Part of a small language model's weights.
Size: 2 heads of 128 (1 for keys and values), MLP 1024 GELU, 9.9M parameters.
Training: a variant of Adam for these matrices, 615M tokens, 9377 steps.
Each number is 128 + 24 x the weight over its row's rms, rounded and kept within 0 to 255. Layers, rows and columns count from 0. Numbers have three digits each. The size before them is the row's rms in percent of the matrix's.

# layer 2 MLP up, 1024x256, rms 0.0725, rows 441-547, columns 192-255
101:117125101133102147134161093117194112114146117158159100095136118121101187101112104145099118128128111089172158145138084137118125134128138104089114114107122092162163140145127143122121110128118152
098:110120144143110132151084142141150137137162156120160159129113112112132112141126119109139111122167104136082120142100130128180120155115119085161151135118139154078146121125115094147093117137129118
100:097136126145109152135111150078127148144146089054107119158108141108093096129152132125144139182157132163126090138115086143117109186118160112158146074136097162145113088100147159143132113115151135
103:097161097139146150147132130145164149151117105122107157142127112122143149123164093124129115063089149158126148103142143140125144138119130116076113118182128170112150132101146126176075132104143142
103:133109122148109139120100153145120139134086151125137116182140130113141121094113140124150100152177114143132128117120102070095119154102151172114106090108103096150156150148098080149102108138132100
087:158145136133119141129101116145122148105084121140117133141104092073135114104128159112130115147153077118146120156081150091143086110128112139147096136082123116091102165121149164124088143132117068
104:083086119100087174149103140126181103127128169110105165139173097121090129158119149162118157103093112151139128160122099162167108124103131112119100104113108176150105152130133125144148146089127150
090:127125096138109142130122099124128158134132127120123153140121109129113140121132161151128141166124147143180125174072137113102154147127157176131125081166128146112187113125131124129153156146113126
100:158131125069122147166091117152147134138090159115090137112150112104125146097147128180077099155152125147119129116157113086130129121125149100107117123122088100093129138132146125099108091115099158
100:103109160101149169139095136157118137149143148111146137149163107100082129086087125130128099157132112159125106176128123085130096177118110145155130073102116139147149095156155134099134149147101155
108:081124139070156134126080121119140119119158153131122145129113112116121087130164125159130114131068112124149167158137103109113107128084128090171112155151127150155109131119140158144106084126117105
106:099102103103080102072104140146138167121167143139133152130104138103144108126157103103127140132092106153151133074115120161155162144113106099115122139153110145119148152104123132104149111115106177
089:148094080145106126174136124135166139112104129118099095176080136140148105174127169128145184140126158139119193146121090152115178115139116136131099124163136130132135174165139150131122114092103174
102:102105150103112143100107153178151134108086139088097138184122125096152112147139119098101109107093132122127149153123149128131152135157125085129142142165114119146121182109157163108124128133140173
106:143122149111079112108124160128156128114146149159121127163121102105165144118132090122125127139163120127156149145134141149130151127083153175110149160109113152114108109104161122101093094109081158
100:099177098135128155112110124131138107106122139162121147128111091160146172130131140082165094109127095138175143131104152144110107207144148148122160117141149104072140138155122148117082150114116121
106:069160151121105170106105112132138143094150075166120121090139111102138105161134134123157130122135137148135103110120141140123127113113109090185150098113104181114107110100133047105113097106110136
104:122111119143110152140130104132118081126106093091111162136144112133156192080139130120116153109118141132143122116107140101128150151154115118129170151132157116104110164176112088139132107126141109
084:149130101149136154134104119122099146153127155160087159190094072147146105165105128104150149111088122127107132121078075115150145110168096163096169117116154128119150123127137135176077141160164157
100:110112114121114138126110123156155111131116104125142155173105142128118112085145107113157137126106128120102140117119132155128108165145140078094123164107125158130127155133150124140128121096138156
104:169099115146136126131140122094160102103124124132114147118123085119105154150117114151122129141106133139117137078127158144133145150167119135104146150158081130103122121169156120141144133121158167
098:104104121124109138131098116178147118117152160120106149160139112196115115110170139099140113115133150178168143146103149138110151145108139103117156117131095161133080153145126115138075088114109095
102:117163091133164186134116080092139098129186152106125076110142134100134076099146087112096189159148144128103121172115160155097088139140141112156110146110141183121119137111151156107111112130151147
095:090122120114094150114143143079135120103140096157123076141118160156168122118119126118129092185133119141099115134077126108094152139154116178142099087107129121153167131173162090133126106118150145
108:122132115128148135118138126139148090130092127153124158141134127116159152120140110166133162101133087149131147112140135112129156134101117101086146092142113126091137159119145081129116113136135165
106:112125116096112104146103146125133148125160128103145106161143099136119141103152133068158122115139140180108133148104126111155102150129133114104088125109149120132128119179141109179110105123087153
105:143163140113105146135149141134140107127105108092162140172130143105131098159139100079134117095121124149125143127084108133150185120176123118106147148137160143151135110155146120080113101124116132
105:121129108114114179137114126159135111141116126097145128158110137090139093114152117157144131106134110110143153124106097174133112093125135091146122124099157137103093116109163101114121082105152113
103:138152089115078164092127127142121077114095121094117111138153161135128111154156133140157095091150142109119138148122127140095120115141135110134095151130078151127148129123135113126074098098070138
100:135149145145129106170138180119127071129112093107122123160149113123120120137107122101124160110114146129178162139126078136111128099098126098094138125138113162106175148158128133135071154142086152
108:105116132124151149134131135166131122131116163125159121139061098153097112124135086135144143090116112119152111126128119156107150127083099115117144081112151102159116092124144093165137154123114156
095:108099148125139149156103123136183135136060124156080120167127100119107130067171151127145130153139158110158111118165122136101127147116112141099125148125120099135128095120136081171137152064098133
108:119102120140164172146090152112105159130092111132116174157116119085127132151146096147157122121133102142132174134077169122146109140117133156071088097120131119102145137166184083136140110088118124
091:104100121127094138117151136179164119096115208084131147111116117167134139101140147176114144156134126163114198110102156106167137182105123108146161142129121141172108110154118119130106109135113140
097:159109128099143176073117106106167175131139144131124117148124119134146150128124189130140163110099174162144137114138091180136117125131105107126178109131135119166098136131179103146114116133140139
108:115104109138115135131100135144182171122116115140077114105136100096134152098106129123106148095134092121131167153087136145175112122107115141137149155139129120098120095158121085161119106117123126
093:134149109088141139081094115145097113134108165133125149142128122146146146128127126162111127160159123158121135119171095142140101164106121112126143091122115116118160115102167167157075122120127132
106:125149104095122176147074122152105117130125100126113097114136105121146114141102112138164123076103092105120149148136115085164118137118133129127153105145099112104132148136170120167150106108120119
093:152082156132106108124157130123104125117104132106123154116088120128102070142088135127155135110112107120124138168150164080112147110120109111122142136152146135093150140095135123130116169157108102
101:121135130152105161157078162132136122162129121131103150129125149123122146100150137141131140104135139125119163108130126168166072116121118119134133143154094113078092142105161118152098114118152124
108:121136101154127158158149119104149077105080151116118162174170118128117148129180097147137184123142111138099157130106130134146092132134105119125075143090083114147129167146149143154110104124152157
104:119119133094093128118092161168130072129097127149137112139101118131122113111097125083141130145130114142121186113102119123130127153122121137133119147100167139123149089102133148117142137103112146
099:123108137123116146077146201114122119164096124124120104133106104109132148130135118073148080139123146125079109119100086137127119152141119107136175105106104121138112163133149171109116098122139130
098:111118088143118161110134141121159102109141143171127151139085128207110181128113097100132076127108133103153111118139133165124138123082117114146175131095109155179125156148123122110123120100124153
101:127105150134159169119124106134118113128108133142150127117100096121107115146142081122105130123096140101139158124127122134107148124123162121083158100137103124134158141168139121152137122105115121
099:104120115106110137124114164169138131158095170118100101178117138130149122103144145103154119124139204116124154106120138151109129115155126105110075130149092106129101151094148129132147106082121146
094:155127124103107106165108137130136138112121109131106110154104130112142135146069112178155134136155095123112147140108140100104108110131122152140089119095147097113105121144142127132105089130136090
098:070115082147108091140095118123151111094131148145122152123108098170119125071147120084167116116087117102186114100137145136126129145117162103183088145122109140147091212147110135142104143167155153
093:110151112131119152111126107139152125152076185112132197168086087154101114145159151128114118183147109133105135089149137143175113151145086113144138151167155167122178126142152138115129119145095131
109:115097119109117147173088123165104109117135134103089130147133144134160124177123109134175149123145121158142179179140108113112147136138137133104156082101095181155148081132161113127091130131129116
098:131173125112119174096133108089184103160104119129109116108130126133121124158125135161145140143089170143087151143110137158106135117061105126142107124158096158113083108139152147131131138125082127
102:117149101108148162092126123144137135118133124144138127156139129123118116138145069134132192164141123180165170133146130163122109142133119093085110089121065136120132104100175130125141105086107113
108:136138163071133082134149138132165111100173092179114125175128077140137115165163123131156127117132146136148107128096134118134153138101129151146106114134085106173137096143169093143124110102136132
096:159096126120135168145155121133117133150171122110114125143123161098098094107105101146109131114134098113162153154141117134159078123078147088095135069135148139110127151109146124146119136132120149
100:114121152132169131158123180150159102124149132084098182166143099117128157130104155145148119137071103093156131116101122099120080133147124132106137098138095115127136161114145131105141126155147106
106:114113145156115155148118131113130089150157149086115192134116128109125160161112104142132116092099136159126121170154157177153129139084120109141154107110151140165103131103137114153147146095109135
100:131142095113140142068142157112127154158122127142125146144159159149127130130116105164115154114165150116162125141115130134146139146127095115128125104122126095090131142167153161157103135122117137
104:116092128109127136136156153140125098145076113131119124141125094137147140138159087155182142111119101125128142145135137126145101121136093116098154123095111121101102132131140135163073118096139114
100:116151134125112128146119143077151096113131096105113172094132122123136133153159138083136117160114109099158128115111147105158141135149139086142132129064181172140119176143134123112141090141126167
102:105122103126156114118083131140153151163123138104130110143100128138128134077118145124149185170132159095145142148109153184105113116106134132141116107139098125145142115100146102122118123086135151
099:145088137120113143130115113100106133137120109128082144158130146077116104143156108157129101166170124163099107151130141142132121158100139150136100139100127152085151147162173105157151100086137081
086:161134146120156146134134141154115126113152120111116106123124133125140113106113135117154159103108112141116162091106115111106133109161129141132114107140135125144139166147158131121095117193164113
109:131118106144103135180135168089183140127152176132112135131115152160133158132167135093128144151108116128171152106096122147118133143102120112146097093156129163112115100183155107151090109132139155
108:120106118119109138157141126159093157120097129127104147149127136111118111133134098176154140112171137143114136108126125113112114167113095129167106156085118144148150074121166111121132080138127146
104:104123131152146154158119126092129158112090124093123193146064140116115129126125161115118105073132130111150140147155169112123100122095094130120113126131147137117119121147167184169152120160106134
092:113114112093158189080150172099137107134115119105108111141131154146128108134100134105119194165140132126135152128118083130101133104123120130134114094114119138112109093121140112110109091155154126
098:106136083140123160133117137159132107160116122126127093180149131135108090108160145131158171144124159113130100121120123131132129116106167133095134111139088166174128125125157103141146142103121148
095:100118105142144155126159145153134106140153150118160093102058118138121107106136140169169145150119126131146174145100092117118175144126114100136147083154128143179148162163118134143085111129126136
100:088068143114104148150106173130118144172155146147151130178111109120114117149144117098120132136123165086143130097124115131123099138102098102124098135148134169123107149183147147096104110079111153
107:104143092110150168099135104165076123117128155094123110138107135091126107090104097114117092149151125130099133118109103118120124154105119101103160090141095122103089111146168188135121117053111108
103:102119114135124118142136134114173107145111093129091131139143134107099089125148109116154130143099162139098118137125093124132151142124141109114171132134151089143172164100138074134126142119184139
099:134146095131169134095094083131115100130155125119109104121123118119115058120152114109118111166120134100125136162137120138095124180187130094147140119122166158100111139105132121131113134127129117
107:120127096091130138119135154095159126110106133100160120125117124104107108168133126140148165107110123191100172165101141146168146130103088077114143106106113107093159158149160166183090112127126154
111:098169154096073135187106090117124085087150109100113178170149109156120150127108124119159133098123150190137120112142166131137153118133111112107119162113121148180156119095150129095143134125142119
104:111094122093121152103142149126096121140139114120079097134114095155163131155088113156136164081131151156105161136141107122100146148111110127091096133171116161179123164130152129157148125178144159
100:086114128130103160070092159143148103171110132101137170131111132150104087114163152121113115139088134107082156148153108173103110124121112157167154122161100182099109152122143114102094140114126144
090:137128135099136116083094163142122172137164115142127136124107119123128123162156098139101133122091137161163116141140177096140126152131121147158110076160151131135141108162164168139178142147118094
096:122116116144127117113130108137108113102084122084129117152110143111134103120140110112151166141188139146107130159119096159131139152115111155122163118169111152095181130138135130160104131113114157
102:113125114134086143159104096110144078137134112119112150126179105076157148097135104184125105169149130146139139127099088132169107159107125112154108154129133166143144149112126148118121106124122091
104:116077126112132133083129141166141116128138147146126135187172085122122098124175113113101085141166107124156126106103135151153093150130116116091114142116104142091083125117103170127150118121104143
112:168126099132088136146122150101111117108137127141101124144124125113127115141134115134132159127120094111142140108155078097091141143122128152108082103122111136137123116132114118163118104146133123
102:137128123107118153157138101116117122120108148138124137154119120087093104156138096115145180124131116108139152123130122121123124127142122072132150156113163143165131126164139104126104138124121126
093:085115102129092181124131154143123161157134123121107115166142115134115138154111102154112139144103114120143149155114146134159171129124137085123166127146123102132134121137127099115165111119127149
100:119084119173110153146118124147116161121093134147137102149103116112141148062161086115084096141144158122129140125143135138114110113168130137175137141111132131141143153109129133146107087138120160
093:160129114134118148157074110173108147141120127127090133146092135165163098116131125105142152144149158127157109142120165131136156107161155131110105110124161111077135143135163154144103137116115153
083:124118090141078127109081146137115135119172115189152075174107145165181130120141178139146084115149142128121119115135097128081121120153103135136093120096116085081145168109141103136143102116134117
089:160131054142106141087139135126128161131161154177106099107121116165184172137140121130146117105126133141162102135113158136141111110115130101110118112095163090112091169147119072111126119147149104
104:109107108148101135127122120115142099118178116130080142125129147149164134100147121136154066136172127131136125102123109092114124148076139098132093091134118107116137170149121113138151128091121139
100:145083103147107144137131166147175136125120115126153159113139140183134088164123143111140153119137081158148147115149102157147131129158091096135123144128150115151167124129151118099108098130116158
095:141131132133164127149089121137138144146141137099100146121104086142100119146180102200110151106072138146148129106114156110107110121158118113116154121111115200097080163116145146122097125130150191
096:092154112139134122152153109111143114118123153080102128118137105129134143190111118133171122143115118093123136163153115148125106131139110184124132126123078136079141128124124134167110106105129174
089:104145118159129142081113110126132130113141161114096082146103148123111119086127168135128151142160090140133136095111111203113154130121114125106126139130129133159123155128165116145136159093123192
095:127125164107117138134128120177120059118085106096168166128172133116087143119134083081143149160109110136114138106110114142164148140113140162136170120141116183117098129147133101104071134084137136
097:113086126109073102153156169150143161112135136133141123126094141131120156118118105160090137134117099170144107154140117111168061118118142134150102097134146113136097153133143105179128151119148118
109:113147144124106137149108137148129119115117133126097131173134082122125120112152103124145132077088146145144145128098147144170104145157117122091141144135118149134143093098144142111096142115140107
118:085114093128114181121131111064119105118119161141115128146123119140115118107111121138109115176129144192138151136128095105105122136084120152084114122118125115123094134152134108170108157145134124
106:123122095122127097140121147118118161122140130096110119177129102141112123119128102090164183149130137162105105144126067142124120144097162050142110114146124134173143158139117176153099113159110162
084:129080103174129098142135164160164139142153142109093181151103104188140144180123133101139170110142121144133150121115152121148078131121148070094093105121144131125111161106119128131131144107162116
104:127125123124116139080144116128166094172104179140117112145127145122103124125169102128160117139152093121113122107099147163120173142128109119135134095086151190116125120112160105143162128101113163
104:133077143147087136128090156156171127106170134149115107150113141101159102120145126138137127086156114153110132165123126130157129146121143100113154110092151147159092151133128157111112118138081145
105:123101146112110151143121143142107112183114142081156116134121134075157137143124130132136123115122143165146159176127140126133143133126112109086105111155160149148121158126114189171134131108125136
104:126099088151149142137109131137158136205139142138147151125140073128120115163127105119072105146100100105164125162094168163175175129133101118109124089115122141139096139124155084087122111100102182
096:156117097120140151135127115101068155082169111154102123125057115113135131137097106075128157137147118102153136128143122065137121154152157155098081148100124118144119148134111095140150097131148105
100:124119141115181117121125119100118117089120086106106129143071119117132098121119116131185152104108164159166159167094131086105133135133137120084144097114138103142124156145149184146086122112148147
109:061105149096134163173081162186116137151146090128123166145114102100144079101179116172125135136110155139141191115114088089113130144165129097079129099146107111126102104144169126154094139097123132
104:098135155110111135119103144127148120103156130112128095128181132137167111049123135152111129122109154146141092136109102143115152146116140118107085141125131125146143141137140129135125137113140102
095:112136148129093129111153106139085105147136112119111150118131116144128158145114111144139155128107081145103116155116139137167137137095145112117180131118142103099167130093169144143117165123106082
# layer 2 MLP down (transposed), 1024x256, rms 0.0648, rows 441-547, columns 192-255
095:171112127113139107105144154105129144137168113139136177161175152171151046120089149123124137108063138098126088138126164123126144124122136141173111143119113170099095148130124144093144079081162101
101:080093125143098093128140155146143147109130072125140141158141132060108121122039100172163092116116136131108121121135091159126185125136128148161128144176130123131094118136164093085101105123136124
104:105146131104141141148141109139125107131149154138166159108133144155163147139118137114146101093113127109140124110125169159136135106132113138125097118101134110109087120162094114093076127143127112
106:137109187122130115137110115151090100118128176081139142149126151130102076113147154115117147105126112117134119164133135159160142130129102104117151115134104131133125101131101125127099093095129080
100:152145157099142157085146130114182106149167109140044127137157129125107146138135139127112144129148094099137104171129143099136114090138137126124104138136144117087109107073139133108103131108133187
088:116152084123112127113136114112154117119169132100161131163125167160095143193126153157126178122091152101145144133135072129152136127113144111148129072129137142166156158146097108155129115177118120
100:119100148118146174123117095134166166139166110151102120140145119149140077129129142156109114146109134121089113092110160126144119110111139108144138123110132141128106140137122131095124145130132093
086:100144158126168148103160159101129162154110109132149159125104143162124110137110119160118099142127139148107091121166099135126127142135081107136149124131143156128120092135143138078115117100089133
101:110146116124140130163104066161125153164130128094119095103159115140078166109123116120113115134178139149145128180110139135109145085109111115140147095071136115172135141103144127153126135100118147
105:128121130174132135063126139112144154121123106126119156119085121132153143119118117108144096114140118126133153100107150137162157161140130100134128169164158101100111139106141125132129133163115093
115:103129155123134139135153147154091140152123118118093158116139136084152131117140134134121122184166118110102108149155122142139137113148084080120123116079165102132080153102100123134108184108124144
103:121145135105137154121128149101166155122139127098163116176103131109167112139124133150152092162102129105147105107131137118129102165156111114132152133139150087124161111122163143085129127135105175
089:102122083098117092086142142103124169136149112150093162134130109116149135126143132128139083134123109119147125084127143110143102120114092093094153117129147110141126151111133115119110154135112126
109:109091146156154083128119134121118134133130138093111088103116127177093116167162104170128179090115129108136115073121120107179162130139150143141102132123142140176139130125124134162156123133123140
110:121129120142122147151119137105142133111112095135170085097162100139130097129163150140092127140140153151136107138094126169098113102184136104147083123108108125131155102139098134144104172124131175
102:128126107171137115142119089064133139134088163110163108123120146121144112119138107166118097147190112181138112141119106101096191100105087091154165152112121127158128118073136151134182114131142107
100:080082166146106109141168141139107124134121112138111169126155098163105123151119129078155096122092153086123159122134127114127114130094116108108145120125149160157174128162153162145118141103132148
106:096133086157098110091154117188142112134160101124109175128173156139138094099135154122112126131157156080138154123146114133116134116148177090168114119128136133125146166103113096140137124180111141
083:143135117077122111130152154141178110127126083135169114095135130102138142181149134149136144143139099160138128099135140118077136188138105168122115150097148162109124093180118128044119089122154112
101:110133120132137113101117125130082124087120148120125109150156092106087104142146107118126148147156182089113165143206100144154161139162119154123132108130106152107146091144115130145110122136146135
104:125103128113117127128110069129104131139088107144137128134083124161092140190118105107163124118127141120132107155151133099150113131105120108134173144132109106135143115124168153088129149119101133
097:150091118123124110146105140094111141105156103135121109156095096089122085143120122106118136110114140133130118073127133118162102108107091123120119114147136091127129116128156136112158128092139119
097:158087187169139107147169154138087129200130092178129127147096170127127151110131160147143095121121153155133106121154138159096128108089161141134151122139133117153157104089143157124160104156123132
090:132109170131085113108122111143126088123127114098119148135133123137113126177159144168161131102138131123133134111124106106145145131122123116094126181146135107126136141096130124115109128132138110
101:091164134133124160156151100131125132129097147097155149123122147071096143082131111129083149130125140143133092120103127138147141156139124138126108145119102127101147145119120145156188131163128112
108:164114108067171141084149144130128117058133159119148099165126149132135156137149143110100113099138142114116130145097100109155154113115129113098189092133122057090131113144108139185123099129168131
108:091139115105131123074138116156170117067103114099142104128123137118155142199179101168090139115107140144118159115117133135157109110130153138142145168129136152131147106120100087144146094160157149
104:102115114104106130129108093086176126161107086168110133153162110113116124156105155154132152137120152143144157191087085144149118164152091136101163144160106111138156110147085133125127145147194144
100:136121122124119119157098110139150139147103095140143140103078144080118136107109106112108146144128132093130135090146173131084129112149114103110155140090134124134150097188102123168107142122129116
103:146144113188121107131132159101100134113166109126157150081132098106082115155100152142149097110133155150117105112128122149169131133119157140135159142155143061092141141108111160123114144123114126
107:140108144109109092131142134104126152155142086144133178133156067142103124112105138102191146124144112105144125120135140122138139075131110151105128135146139122149124141101141140135156110140178093
093:146156113157095119111085118123151139122153139142124130086088169157118134129107136139138117128110167158118137145111112119152145133125135133157141097125137134104113134097120089143138091110085120
114:141144092086128103121141096140126096139128100129101123146115098151128129122121114085126087143114061096102109132125155160119126126145141139194142152171155104161125133088117136133136149139131118
083:127133171109155093143113129131126125171107135145117106117123152157113169132112118117116130111130113137143106103121140103147099088132135131096142131144161126137174128126093123089156153154132101
096:134110133125194137168138085133136112130111106130130096160111128097136133098098170098140164141115144137118141085128115155111160124123146091150121162159140129101130136144163194145125123090127121
096:146111133095149124126105158152179143142176109118112140137111089098128111144181132137092107079151137156149131099119107133180095122082131124107100156107153124106111136155132155144172110128135133
090:049130180183159142156136179167175174117113124139129141120159124146119130125112108097100122102091118157126129135144111126151092113093138145114126140123161115182165128113131125126147156121136140
109:168132174145189106117095117122171128130178149124153126099127148088105165127143173093107154120124116123139136103100142169087100158116148125083136142109110121091128144129176146160127149099129106
091:153172094142129177144132136108183107114147115135147105105135100140135180125154106116101150143124164174094120129140134135142120150110150125168121110084115166123113127115113099133100120086157153
107:083140113120147160094101132125145151110121119107123146133145130120113173126117094156132092135105126139123086141132132138155109140130105095123137129131136122069130093103127111109102099090088092
110:088088133138141106147101154135131149166130119121107067098091116100097109119133133103109172118149126192141156137148096124169098099115067108106156126165130123130147130134139147101145164129131092
101:099117132123126137128126109099152114149135140157117127127118162155103097181135107124128142127115106146138100109128139145125120098144152151118147162170096090131132137129161148143135112127149078
095:156102098132134111132150102132105100145145120136134097150094085121142128123156160119068149106074149158095152131128164173155096140126152114142127151127127154133142154122130164123123173114118107
091:137157151141118078153103119156101114122077133126093132148116112121132107101150153126125174119107165125100101120129130091105145192086150144161070118123121120143153132158099128117109154122142068
099:173136114147097112121129139147122112123165143119116097124118118130117140092152164139128127127126103166120096169117115129124117104116160164125137128107132082137117125138112101099141112108110137
089:157112110134125142112166085093137139129122105140146123124128105142132185113108151133094145104110117149125093128131125139116139165111143148088152109094109126156143108121078131139125146114129121
089:134147071126152101127143130138132136154136107096144131100139101126105089178159138164108142126088119154165090124121135156156147136115141099107126145122151155138114147112063176189091114162085127
101:123152144123141122084092137130132123121104132195122137129124155109114162091129074154149166135153182097111124127124096141094162161108082141071100132152122170123131170131101148141143105115118132
092:131098144120101131156133144147146102127159115114134151172127141080115122156146135131108103154083113109105118113123110115097180130149138142128138113132114106130092089146116099130114122148154125
107:103123134174121129141065127162129109118085134151132111111133155128109106140132095166126164118145143096136172106156151114143135146178117117123151142120135179138156133101099094155160134125150118
090:103131128157156100170117151158144071082130175104148160138131141154118116058111126122115130113154164140145123139147092114139122159137119143146122162132154161126156154156171188142130157076102165
106:099126096108187111069128115127148121142108108170106115156155136151151150130136144145155127136121111146119167130149154166143161070137086127122145113078075139088148155137136104130168156114123111
106:144114146101150144069100082144105137110115116130123109125122139145141095090160107129101122119148126164120138102139133137138167147071140167133123146121123139131138121143146121111149150150131122
098:147124124116079152135114097128101116116138117148138173123131036140126083116122130128143161119123166119089132100144106146127141127155114163101165161144134109130148126142142135147116133096169134
095:165142144139124104118123094083152163131090153107143100125128105109164099174143130150111096123179130176076108156133114130145123107150107115153108123093132144120118122161126103184124108144120122
111:136148166144092116112161105138162132113118131139116174137137104120143131115137131125125094144117110168111101147144135135144114098132120089120112128121135147118174140119141133116148136108115152
090:120156097109130118167153159150125115165126189123119120133097147151120115115107130196131128090118172177148174138152110129136126098125120081146121142137134153121117155134104145136139135086109124
116:100132132087135129126105149135143106159120159099169170156144142135104101129092143145165126135161104115129126118140157131120108115106123124130167152110100130111107129096146136170144099162189114
096:131137171155151103148156118118190140164116118123149138116083099152083112169119106113121180092091193095082105108138171134162101109129163122112147142112150157130141130114134136158085133117162095
102:083154103153151147164135120101155105077118121132127133112128119130157136181130102135149107101093144153113160082173133104168111135085088088099096137155194140141123136144146123161139118137108119
108:114097155129128082137128160126140110127118109134117145155107143125113126163142106139130114083151120161164081158109117084103117135099125122104130110164124091143115119130124112142132128100139135
091:167138122108112146101149154105197088125136125148133121111137099135067129091166172152103073155174178104133145169133156126141115152158060130105139114094133118098102069170129126156134131072133110
105:132129134086089140118128133153172145123107131116156159163134181154129184138158128081123087137121151120135168117139142119165118143113145089109169124155146151158114134109126142119072146098115150
107:113136175121124118137149137105106104127135068110161094111157123124145107150131179102078121083146117176118098144131125115122151107119117109129100144158144139142140145160128132119165127129074149
101:134143165106147169164120154137168098195118142142143124095116072126137107175120112153145099127114130152053101123082119118131150121129133114108110138177114149145096149171113094126142141096161127
089:154138114124114129134112094129117120128125124138103121104103133088112173137141111116114100134137143098122159113120165171123110122093171109167131143108111110137099130152077170166140166127146104
095:145118112097121110095118123159143167158124154142129144126137159137131123113164181157140132112104123133140139091102140125143107113113124143163112144087164086111125123131116146122115128142117157
090:135130165120112093155151133088159112126087093168116115112109119107097107161112095091132123113098160138107120102159147155092131089137093119157141138146097123174105101138131117124142149105148106
090:118170116105127121138140139143100144117152095144136134143122177114198145110129098149133152115101147168125147078081101159103091116099165132153153127160081129104096094153126125128139095147144169
103:119202139150136096116125128110135116102109110108143116124123130134118152081189140151130137157137094189168188159134112159112129110119109111090115141127127108150125106137101148142115159096091121
107:177133141163119106114126163114134120095166165102173109149156138129120140155121154136128127155166178119128163119144153138116108148152157148126146092117080136143142110136160139115090100139115115
086:103159149132139143143125109107198117163130133158115133134142166100164145123132133129126120135152106113131137142124149152142166110134119161119138130122099115134098102166177120140145124109091117
101:128091105122108120147160111135170099161143133168126125116131107124141153095102162156122144116091111108117128120136141171121135172127142124151109142166122110153175122128127111097131135084099115
116:108078146150115096077121179127162148116121128115139110118123188100099101122146137143124129138108147138108192125090138142091130085119128124122179117171089168155123129166148113138139192137114146
102:137099131120114119106121102141176107125113149117119152141136120140146147143074070124092115122144145080105146126119150182116097126089147086139172105113133122104186106133137138098120058092131119
092:141183158082132132110119094152123144107164150153135126150141127139107110105128130134113147146158150110104159143123105097135083122126118117149120087164102097143140130101116125097117146106069126
084:091182158170113099090149101098152076131106126149143178110139103126128120125142157170131118165121130154103147102156125151126113143121134126135106097119124105171141160112129159127097131145145170
096:111090145130123122103125126127141127140129114151114205144140166117131122134114147102181142115140139094177123148146139117088122105127166146128129128098074137152105127109143127127141163168112112
095:159113100116114109099147146164130160122110145166148106149101194145123115117165157128138123108110085108144157125140114095103160117115151074096123110139137106124127127146151111115124158127115106
104:122132083153087149129146099157128144130117137143106144103137100132083119117156130186118139147088137085138113123133124082163132071099148125114107141136144126141113180135078106140114143131164120
107:121099080100128150086151125128119138108157151114118144094181120157180108159124144133101129112138113118105135092145123110142121089118099144158138157164077153143138125150127127143086164147142080
107:138165125143135079135098118113119128082190142112151119134144110132138186100132137155121151121113134162106139117121090117155142159091132163120127144117136113164131166129141195101076082119104098
090:107133113109114138141158133132132153111150118134108110105091107120133120128149110124138061129126150116143087096146153119132093150160132144085107140131126177133135126084122158111131170115101159
103:166127118117163156094137149146134137113159127129110129095137142104118146154122123121143110111115148147143106098108154193164126145138130123077125098106186101088107119139154105121104128141138169
090:094175111138088104084161154125147122116138111124111147143110140135166110152141094131093128126103148136107104096143105152144101116133130156130093143136125133130110144122139086096140119115125168
094:118127117101158114133164145115100150143156109091113163088141108090116123167093084082115178137103123130151136126114146131148139158113153110100115106171117155154093140129119157121076122124109122
092:104150177118127119149104093139132057115154083110106106198128113145120100119124156138144135141131143116116155133105137164141114149165139155138156134143078156129185124116111168143133131111112144
095:121131138160122139166161099120112142134173148115170129147085121144090130142102125109126125108111130138116115171097134115153109114088156144133100131154110150107171141144133166141148110174152117
101:150134122094149097144140156114117177150141106124134121115093140107153122129128126128102137180080117176137098099119139143140104146090098128110156108153113144135127138127114108153132160136152140
094:079105131113095170141115122101146175119130155138100148126109108138103167111137135095176160145163114096166127133128116135126099129154124161098123140140107156113167133095105170157159146133106134
086:118065134132137113101133118162114168128071098095156169136112146101139069145135128126183081103149159131129097132133134114140147121078157128170114133121113106131147141121106121153118118093079131
091:134111127144127130108125119124165125101124131134143126091140165143105093120147124114147140134152179120127113095155096161113092116110113121141087124154151127111128127128133128124134092153123152
098:135132108076128077142097108173150119134144133139150138154129107087125151144159110126112140140157118183101147144098112068104109167156116086143123104099094139138085179107069160126111139107108092
093:144148141136174129081096118075132109166082151117129157158100126176148116095126146125176092125147083112132123124123135118162154149130130156164128148100135132109099129127145126096136102110098120
116:131151117119113145140147157149095087139094188109132146137122127099145186147115096117167114128089169066109102145132101151139173134118104094090155128103141141162109082113151126149108082122143115
117:157108139111138103110143109134124122128125117144123128151132112102121098100137142170106137190124086165124109140160129148123135120144104133126094147147106139138112136091134159098129149113146185
107:121109119181111122128171111116115143137149109119111144154112106094120126158110126175110103164179116131104118132141158159136072160149110130131157150093128091109163145109142130120143102142131149
088:154137164092089164094141094113092128122123147127123087117129153110122127124142105118129133144109126140113110146130115166113148117137169143132122117073142116136178138124089157127140179151140152
098:097147123170115083160135118133137122130126080078135139154124134127188150135143161128083178124143135144179136099138156122130087116096113139121126164125150103178161111118141135141132103149132111
104:156147093105123122133124152131135128162162136108178176110146132091141118132108116082095174138130161144144110135155126122122128139155113125168104092128139137155109131147127114085112131123123139
109:129148158094172108093078143155135126130150109124145179162122120113096183112147143154121113103128090147150132137082129087119125139167115112118162091120115106153143102125143088096132118122150096
092:134101138141117084133121113117129143137136141131097170143119123155128160140117131152156148096127126102145127063086125145161173126117138141112126113185105148144097132129156137129115116154149088
087:121127133145139099133160104102128113100134091152131138103088116120111154090141147167132172163098151106124152148114120115096120092118149136098155164161151145111153128129088169153110135130103136
100:086172091131149151092128159122108169155118125126121107164129127155129145180159129161116133134164120102125126116123123161110107188070120136080160118101189157108141108160149163106133137184109150
111:145127135162146145110163114119170128156104097149123118110126124084118143084123114197093136179119154078095097118146092149118084105111134121163095123132088106096119141108141094152118113126128130
106:128086127133117139128096090108144119132135105142110117121151133140131141121163072111121138111138132119111144147118133157129100122063090087156125087126162080073094151133113097130167110161124105
095:094128129108131096154091160146119141128131120130129159114115111108160115130146073067140112128129128145137118111102088094102126108093137154120088069139102175068097177136112155155176136148108134